{
  "d_model": 512,
  "n_kv_head": 4,
  "activation": "squared_reglu",
  "attn_scale": 0.124,
  "bias": "qkv",
  "parallel_block": false,
  "init_std_down": 0.00396,
  "optimizer": "muon_variant",
  "lr_mult_o": 1.65,
  "lr_mult_down": 3.0,
  "seq_len": 1024
}
Each number is 128 + 24 x the weight over its row's rms, rounded and kept within 0 to 255. Layers, rows and columns count from 0. Numbers have three digits each. The size before them is the row's rms in percent of the matrix's.

# k: layer 5 attention key, 512x512, rms 0.0734, rows 445-469, columns 0-127
# q: layer 5 attention query, 512x512, rms 0.0765, rows 446-469, columns 0-127
k445 093:128169119129152153125129125130138155147076143113151164136103150152135197155109155138071149135189089142147161110101100163139159168080088125116119100136165092137111121127147123087163147085131088170184104116060124117133149120131127124123141150129126151124144144099159107135093079118129152114114113144164166125135127164158084120120113133134144160138159106107135163158163146129126136120112
q446 096:128139118135103129122147208125120110113150149084109140120174124158092112137128132120122130125173093108123137134116108158161105110129129050094110136091129149143137105168117117115118119167135152113138129079133098150110163133108144146125081138099140114138132123105122124140137141132113139126163104148114176132133106125123168119171110190155100146115138134156123155102087146151133132136153
k446 102:079128133124156136099141117138115125145114129133102105153101138081163107136120183144118142144082130099121110098120098144112116134154140101111155095082166107146137130103110073097140112127118123114120128187151104130138123135133145102146150151139144118134105156134118143134143138177118079119135139140093133140137120159090106143104144136089090114130139103103154144094141139105140118166160
q447 093:115129182100105110102153111124131124103168160133127127147108090140082137133141168144137155131113120150174108129119169148116119112098109153165102091144118155082141110128090103101089135118107158160094166122122112135142105082132154132178128140104155157111097142126116103115148114124152127165108136120179092144124100148154160137132103118126154104140135154109134122133131119126192123120077
k447 106:148121127160091176164152106142096121150123113146123129100164102129125129126105123132102096150119178169133194140108119087123142128099122150134114127113177134123139113116148129165111155122166097105108144167144159134176130174141133138180136137130104130135104153135118100161139089151091116185145129137114165144132146079141088145122129103132135118115133122104079122159122170142141129140116
q448 096:087096135090113148148172086166119153171099116137124114121144155179127112126124087116091128108166100116143113098108117103143141121139163119124145142167124110131138170120154091143164122106115116108142138132103091155075112138140164148114094104111132126105148104123173128076103157099132131158170121137115172139117149140114140090145133150141090151124102122100126158115097141078131112133137
k448 102:144126112140109107136113147106157121112107083145086153149085137134146109102168125100141084072138109136145092114146112133130163115146134085118161177109115126147135139114161104118171155126135136135105079140163096109179142132128118139117178136122138125140142096163130136112098131112147092122099129088172125124134120102141123136085111157164132113128107127164122136124112131168094148120114
q449 101:115148128103080155159135118127140163118123152146146129070166129107111150146099122093104141167133108133082137128164076112131144128126124086165110121137122089073079107160146137137148141166101137135122108161142165160108120093178108144096131129161117145118090166125072158153111119113115087151157119153178116119161120125151114133170162109070117130147090123122175126114145150091125129121115
k449 106:128129126113113131129118177140145161170142124089150114108138102191106111106131120126154084154170140151120105136115160099150139140131139178104134163174098134129147153149131145100113132130145133107127140134156125161128142096132139154122087149099137114111128107131122145132104156144077110147120136077159120103104110171135111096106110116104150140098110147132122108097124160121128147143124
q450 077:096106136086161116094141067074099144110133109124142148121138126169138181099171119111092116172127126084129097095132125122143137115132131093097144124151114147126096115124073140138085100136118132072101095149128148119108155122130114122135128141157138119099137164178131101148190175160125130142126143140143151168120122125181151143118128097115131112087101140148104072114098189097125093148164
k450 083:074109135109168167151121122184125127121136152118136112096103113119120131141155111195157126109157132134130177141069103125156093117127082126108146111112118179145142083108141090166144153127104131114100159144147129149108142129163068156111124137137071150094161119136141147126135140115103120107126102091136103128157166143130180130151170137115135205085115105143089125163182093145115144127140
q451 101:080139165131083144107156161140123127146092137134179082128122153116127110134153128106099065126133129111178177104124098148134141099136115087102146119084174181105136118114107125083149113156148109139131094114112103110098127131144124148152152122097161156099142109126136102128094116097154134169149158109116114078088099098101120169101115139197104155172156131159120107135109151147098140132136
k451 104:157147152149179108114124156127106119080113150129150150109099166103120130114137109129154109122115151168128141060159095144094107124103139136179093125147160077144131176123121103117078114126104139155160125138106087126163150135145139098101118181143132089160107164158153148131111136119110123115101100144138098177125118112141145152158160155117150149145116064112120113109106110135103098138159
q452 100:135128116090132102119104149150084115144115064105105092126132099117127129153117128155131150157107178160095194118152163150083114147148135128140132089133084118117150131088102148132112135130102146123156128119138169152133124125107151130123147140121136098110150131143075137078115111159093168132103084133110131161130159149128110123104145111100093142171121097107106128155103124132150148097118
k452 106:107107162125111144120115115131124138128154161137129150186111124142153127126189142143154128145104089105122153106089138129113133084134085115134118129138134083113158153124100129095151079097103155161153083193126107098099103097135121120118157176121142170113159113122081114129153171113135112085169144130112121113180142139089105092128135155154145096115126122110135100101125162122131118100165
q453 069:109118135110128118100095123136120105149085116118125151124173156128087130144109106152130092106126137157120165117128117117153161147126119086094124113121131139112091091113168107168146105134118140099108137121140128131149095157121120145145195137139158125122099122160117111152106116145154133134126100143129162149130124164123144107094145168113128067104125125126142119086114143108140109117129
k453 079:148120130159141171097148124152142166091142103133190166098132124143099149142149129109130156170107129084145158095114183166138130095136132140116092126151126129134123120164100123137181115162086163132128131170149143139125135133132131113097110107152170131148155108122091126120134075136138115146160100165087122093086143122151164093113111157114141141121143107093150143167114132112164145117163
q454 101:169159134097082112128137106109098145116110185129079117097142108161167116138126098123123154133110139141111133150095131175106134147149114138120121155175144126100124152099111152118118153111128139123128124134128157141154142110118159099117147130101161124118114149151123153092124145092107102155098104168104090098118088165140113176117136072160151090106069134130119148148134095169148170131137
k454 106:142102130147113114169108084117110151146142131117148126147139115117117146144158148100128123080102108108095107109088169108135108109126080138129127126127135087087107158142175131159121156155077163153181106110148133095139136101146134133151127114120118139117157120136097081134111044164169126135125147101140175156102173112174109132160117161164134148131171141133162083117089150130120128138148
q455 096:152159153116108158157131127130134112101144110100110140145130135100119137129137124110134141152166106092082184144131130131168075086092106137099128118113096133119110112110127174164123140084074114142140142129147110128093114109071092089115083110120138134140137140156036141116108108168125092148172116136147168161159129143138114150147122111130094151158084131093121159122118082137123127145107
k455 101:133111109147117108132151118158136161139093133122140143122155126110131141115120151144087118092134157157116154154106135129113143172128133163159091143119144117143125129126080131135098093125143158098131119065164151123170102134124114182125126093131130114148114159108110133154128134120132125087141120139106128140153124162153076149099142124141136101139132131098158118098160158134129129142099
q456 089:164134126166111101128132154116126119105141152135146111087094123126126147112145168133144125170139127137129057106123125131127127153113166143167131159115134135146097166140099114126132156116110123146154109143159118168124116138125173127154120093127120130102103147151088147128115107116110112107092133119148181143150146155150126138128115142113115124155111120104134134128125116100119172117131
k456 100:129134091159131114103124132148131104161121123096131125125168128136112134098112145117102172174125161073157115134121128119162119135126153127152117125079117111148108144139095159140126094162175104116103125088108101109092116133117127182130128137092064125105164136128093121157130151126082094149143126096090153101146146130112113165154155113144131117134154153125125112145109117119095150139123
q457 097:128175162145149126133124118131106112178127104127096149093131094103117144166150132152162100178132113141126097132126105098154156130159104080105136097092124151095132091092150128089138108112136068098104151123136154149180121091114109129151114120130136129119103093132118140117154137103141176108135126177102177140151154122125127106113116138160126111145117130162099110134107103129121108133150
k457 101:154132128160147111153136100111104120109160138146141155123114176086127119103069121090090138127140114085113120131135160118120142136122129102098160124110144124142154118114163141132179135120134093130140141136113122149130144145157115108137095143131140129082130110099091103150121087119091088124095131103154116142132130145117126112111068146121136131130150136138175116110103129109143088176130
q458 102:129085123151124101149127177062134135084102159102101183164135144155126148146105113177139177136136158093169127095131115101143116136119065134130154105148062129135101108077142122113150168119138133120123113110158100138110146111103150129098134155142168157118139097163082132155180112106124127132148148116125160124119084164105137129105142147125140152088142145126120154152130119119124129116140
k458 110:079129150153128113148115097111135128146126069105166102123114107149145130103158115178095119141103074163167081118120099121084148119098125124168170125178149155080113134135145095127163113137120123103141143103151119088114122103095111139166136140157113152096146166137093121089124113147179108144121141144143106135113100106130127109111110143149117137133127173087159145135120140098166117162116
q459 084:132156111170133127087094134117111142080138127094123116151116136145096134133117128132143157139133157151170142144119151099097056094136141145149109119194136174155117139107142108155069134106075081134113106153115134098114127158143146081146080167125111099137130144128141154129123088091171131133135149129140164156131121129112162120148133108141120122116077151141145098087173116128154135130114
k459 092:199145102163147153157172104132127148087163121136142143120115107104180138151142117152142094125116156146069160124151124098161150145121131103148134141091174144172142139130121092164074149107098106125137156113117159129127125078141112105157149121111102110199078132121127140141140135182129110121178103118109177120105142137146142105135073128088155149116183148166164133121134150110125128156144
q460 098:109153161096086077133103111111160166121113104172127139137151191148139101167080141113111128146130131132099115127117155114075111125119123127155076115143080112117114101146140154127128113103171108085149149136132098117111131103111150113158081128128127132129132154098157128117120110072141132113094119151108124161155154115140137153158124143118100128148155150107149116111145090145118108141133
k460 104:100158114132076127130127069114134120175142125149140111128095114143173114091147143095159066168116129079136193131151151090096138150120126118121129142143137124120126110116114158107116120110086135152108164077134137099129150100139190140105190148105135162139109109120105129082122117130121137131100149120151128105101122170158127095139125132127125102119141138168138105109143137169111141107068
q461 093:106072067139125150101126155130121176115092142183098146133114117101143061144131145118081099107154112146097144127109174106147120095105170119110111123134135133131155074132100149098138123117160114133129124183109105108110147116161146183150134140152117085097122121147113092110149122140151130133102115091187061146175095112134158129136124164129118058108152131115091107123139091161107127095132
k461 095:086150130116129107069126128129118112112137166133150093140158084091099160108123142116122167105121139123126143101132063113153130150146142135132136121121069132099113165163130092109177122107113145127132150111104118104115140141179128137129139130125139137115137119084148107130113099130114163116133154124131147133133069158114131133120141145111143135131176110124115143160135121101141170105088
q462 079:113125122106134098107156142161087118121110118176115159098098112136153124111138116118073125139163125161181109126157066146126150120115145124129130111168107136092164130127122097124152114122203151147099107118133095130085125143147116154142135138129056140130094135162126129181113141134178117111109144111126131139074125105115109139137141092133127135153155134132139120097141154124122119098110
k462 090:060118146134178105101168146121114142163109151129148084123103085127098159105134144147171149144156141118140096112135106123130080104127111114152151140099120132151097141143108137114164135116129114120123117103133131133110143078123113130123108145123125125117128146130134140141116124172127095122150144152125097162096093157140161143138140106099093160105136121121095121113100151111114105125121
q463 091:091109159169097122116142134156144104135092129144136120082182128083138099183153134133140146088150128084127153130119116125145129150144103155159123128142123134150120142126160145151128148161113141159118174171148159098167132099131136132173108129096149112115132143144145097133128113097153078083186158142094141097106146129106168125153122167125090141113127171179112103146128162132143125132134
k463 096:102120113098088141129177094150092109111130149120131105115133170121111118119114140122150162145102087101131073118112122089118131120144149117086129122105111104160180139130172126091171141156152116103102112124103124137134123135103073128117088154119139114134109164132105131101117102100122121150121115074066141136110139088128136139087144104088141089130106105121119135104118105166173102143124
q464 087:125134131148102105065152166115169138130095159126093128124088086122077126103137160135126114148150126126141118075108141114120121168142137133178111125123160120084117166136128150141157134140117137134137138179099095108117110105153114121149097100122096141131107166118139128070153129160154160109166122130127116158144156131123115141145094164151075123197120148122110175148137131148091158130167
k464 092:096151099147119155068154139167096159150130155121088117143124090148128156116106081123108149100162126127133128125128181101107111119182153120132084100133119175121156111128088132109137148141150138134079138128160130143111155118174115097110147139157140162095120125112064148126174132105103115060145160121113107097144071142134110114152119123104117107114117138126119168115145134131143096089134
q465 097:101148137131172140124093087076107133151123157121115133072156123096127104127149094092179153113118103147144133139150124160126138112104076131136148160147135139151165148167110148134152125150120154155117118168093138136082131085129148109123186101127118163117097137153151112139146099147106103125121083081101102113134115136154132113115106118150130114097112115143121124134135084112126105118131
k465 102:147133116177142155109135141130098129156134099122129131127081098148087145107116127118147113169120107137137113115084177103153097133157163114151142091178135114113086111104098132139149148098148154141185158131152123137139129142129117159160107140134137123159152093131095094119146077133111152108105127138170126107113129089104160126128145153172121097155121140054145167140115120098114100133153
q466 095:149158113150195152099156130183178110108102150123139127122156104137132105120126105158137114136158150165149101142132181112175122103153160131100120159126188139109124104116138081132112169136136120098112113122157144136171144137139140122151169128104104140122133125163093131099167095129158077108138072151148130140136103100129125097125108156157112119097084143120120159137178142108146125117174
k466 101:120144118151142145104109167140149122147112119132158139115139070162142151111155093148082131151072127117157113096143156156109169152097137175105135149118102151099130068144149130124146159125137156139134109135122105138139129160182130104116112103109084122115194136146123125150151091106096143189141168145116052155104139159105135105146167124144083119113124169077136103131115108123133145122178
q467 088:164108119103139132140159138087150136107126131103108123112106108113070109152129135100121112133095142147158117135146141140105092117124086139093091101138086126157141122178094143102137171151130120114120120115154120143131167098138087113105114129159141161108156098110095143147120113131139119162151132147152092133144144130156163110086138122112123141160129084090154081101123091152153145118156
k467 087:116109129126094120095109117142142121163106131109139140149150144130160138193129134164115153171149109159119155142131119106124101157131118120106125146152130109140129121180170098177114123094169138161157152089107139098118112174162147118143125175093141145129152139129136103152137116103150125144108131123124185158157130134161112123113062159157172155143112122148136139170106159154127126157117
q468 103:108126131198128067090137138110119146100108113123115104165106155098141139139114103106188140113075151134131088087158132152119112146168089101120124144124116140104109120128065076146111135097114166133112158122147088101123122099120143118200116088143154114153130102139110138134116136113112110135136159135112170154101145158156079145112155130137131136147119107146115153131143137099115114086148
k468 108:139103109091122117115086112160081117117175125105113133118140120120101155092159155140139119153157133116132148152095135133126132087143135149141153161136133088166142128072176108125132094139097090102116130077153145142079126139153152168114145109102152130166135139094123151140140136126129131126140133154111110129111141118122117118115150103146139131128151110079128137116085146137083120123146
q469 081:152102136134115176116142127123130102140151146137122130149115131119113110197104119132162141177173122123100090116120119141128070135154133136164143127111112089172161187170145151128155152140157175137159107132132122126141093145137151085118101136092166115168163119094144144117075145132127140107179165149160177141139100121140107084098116132090123149148146116120114128131179116120153114117096
k469 092:125187144145114124136125155126133129108116138154111173131127103091136166140144149059123146165103143122122118115147150097138109138175124147065154132142128104188121120139166140080120124125142101155106172142120104115163137124104172110162138130090151127141125120096134114120090087104109096109127105114110129120134098169116117150137178116113131097114122140083127096126143093154137152116116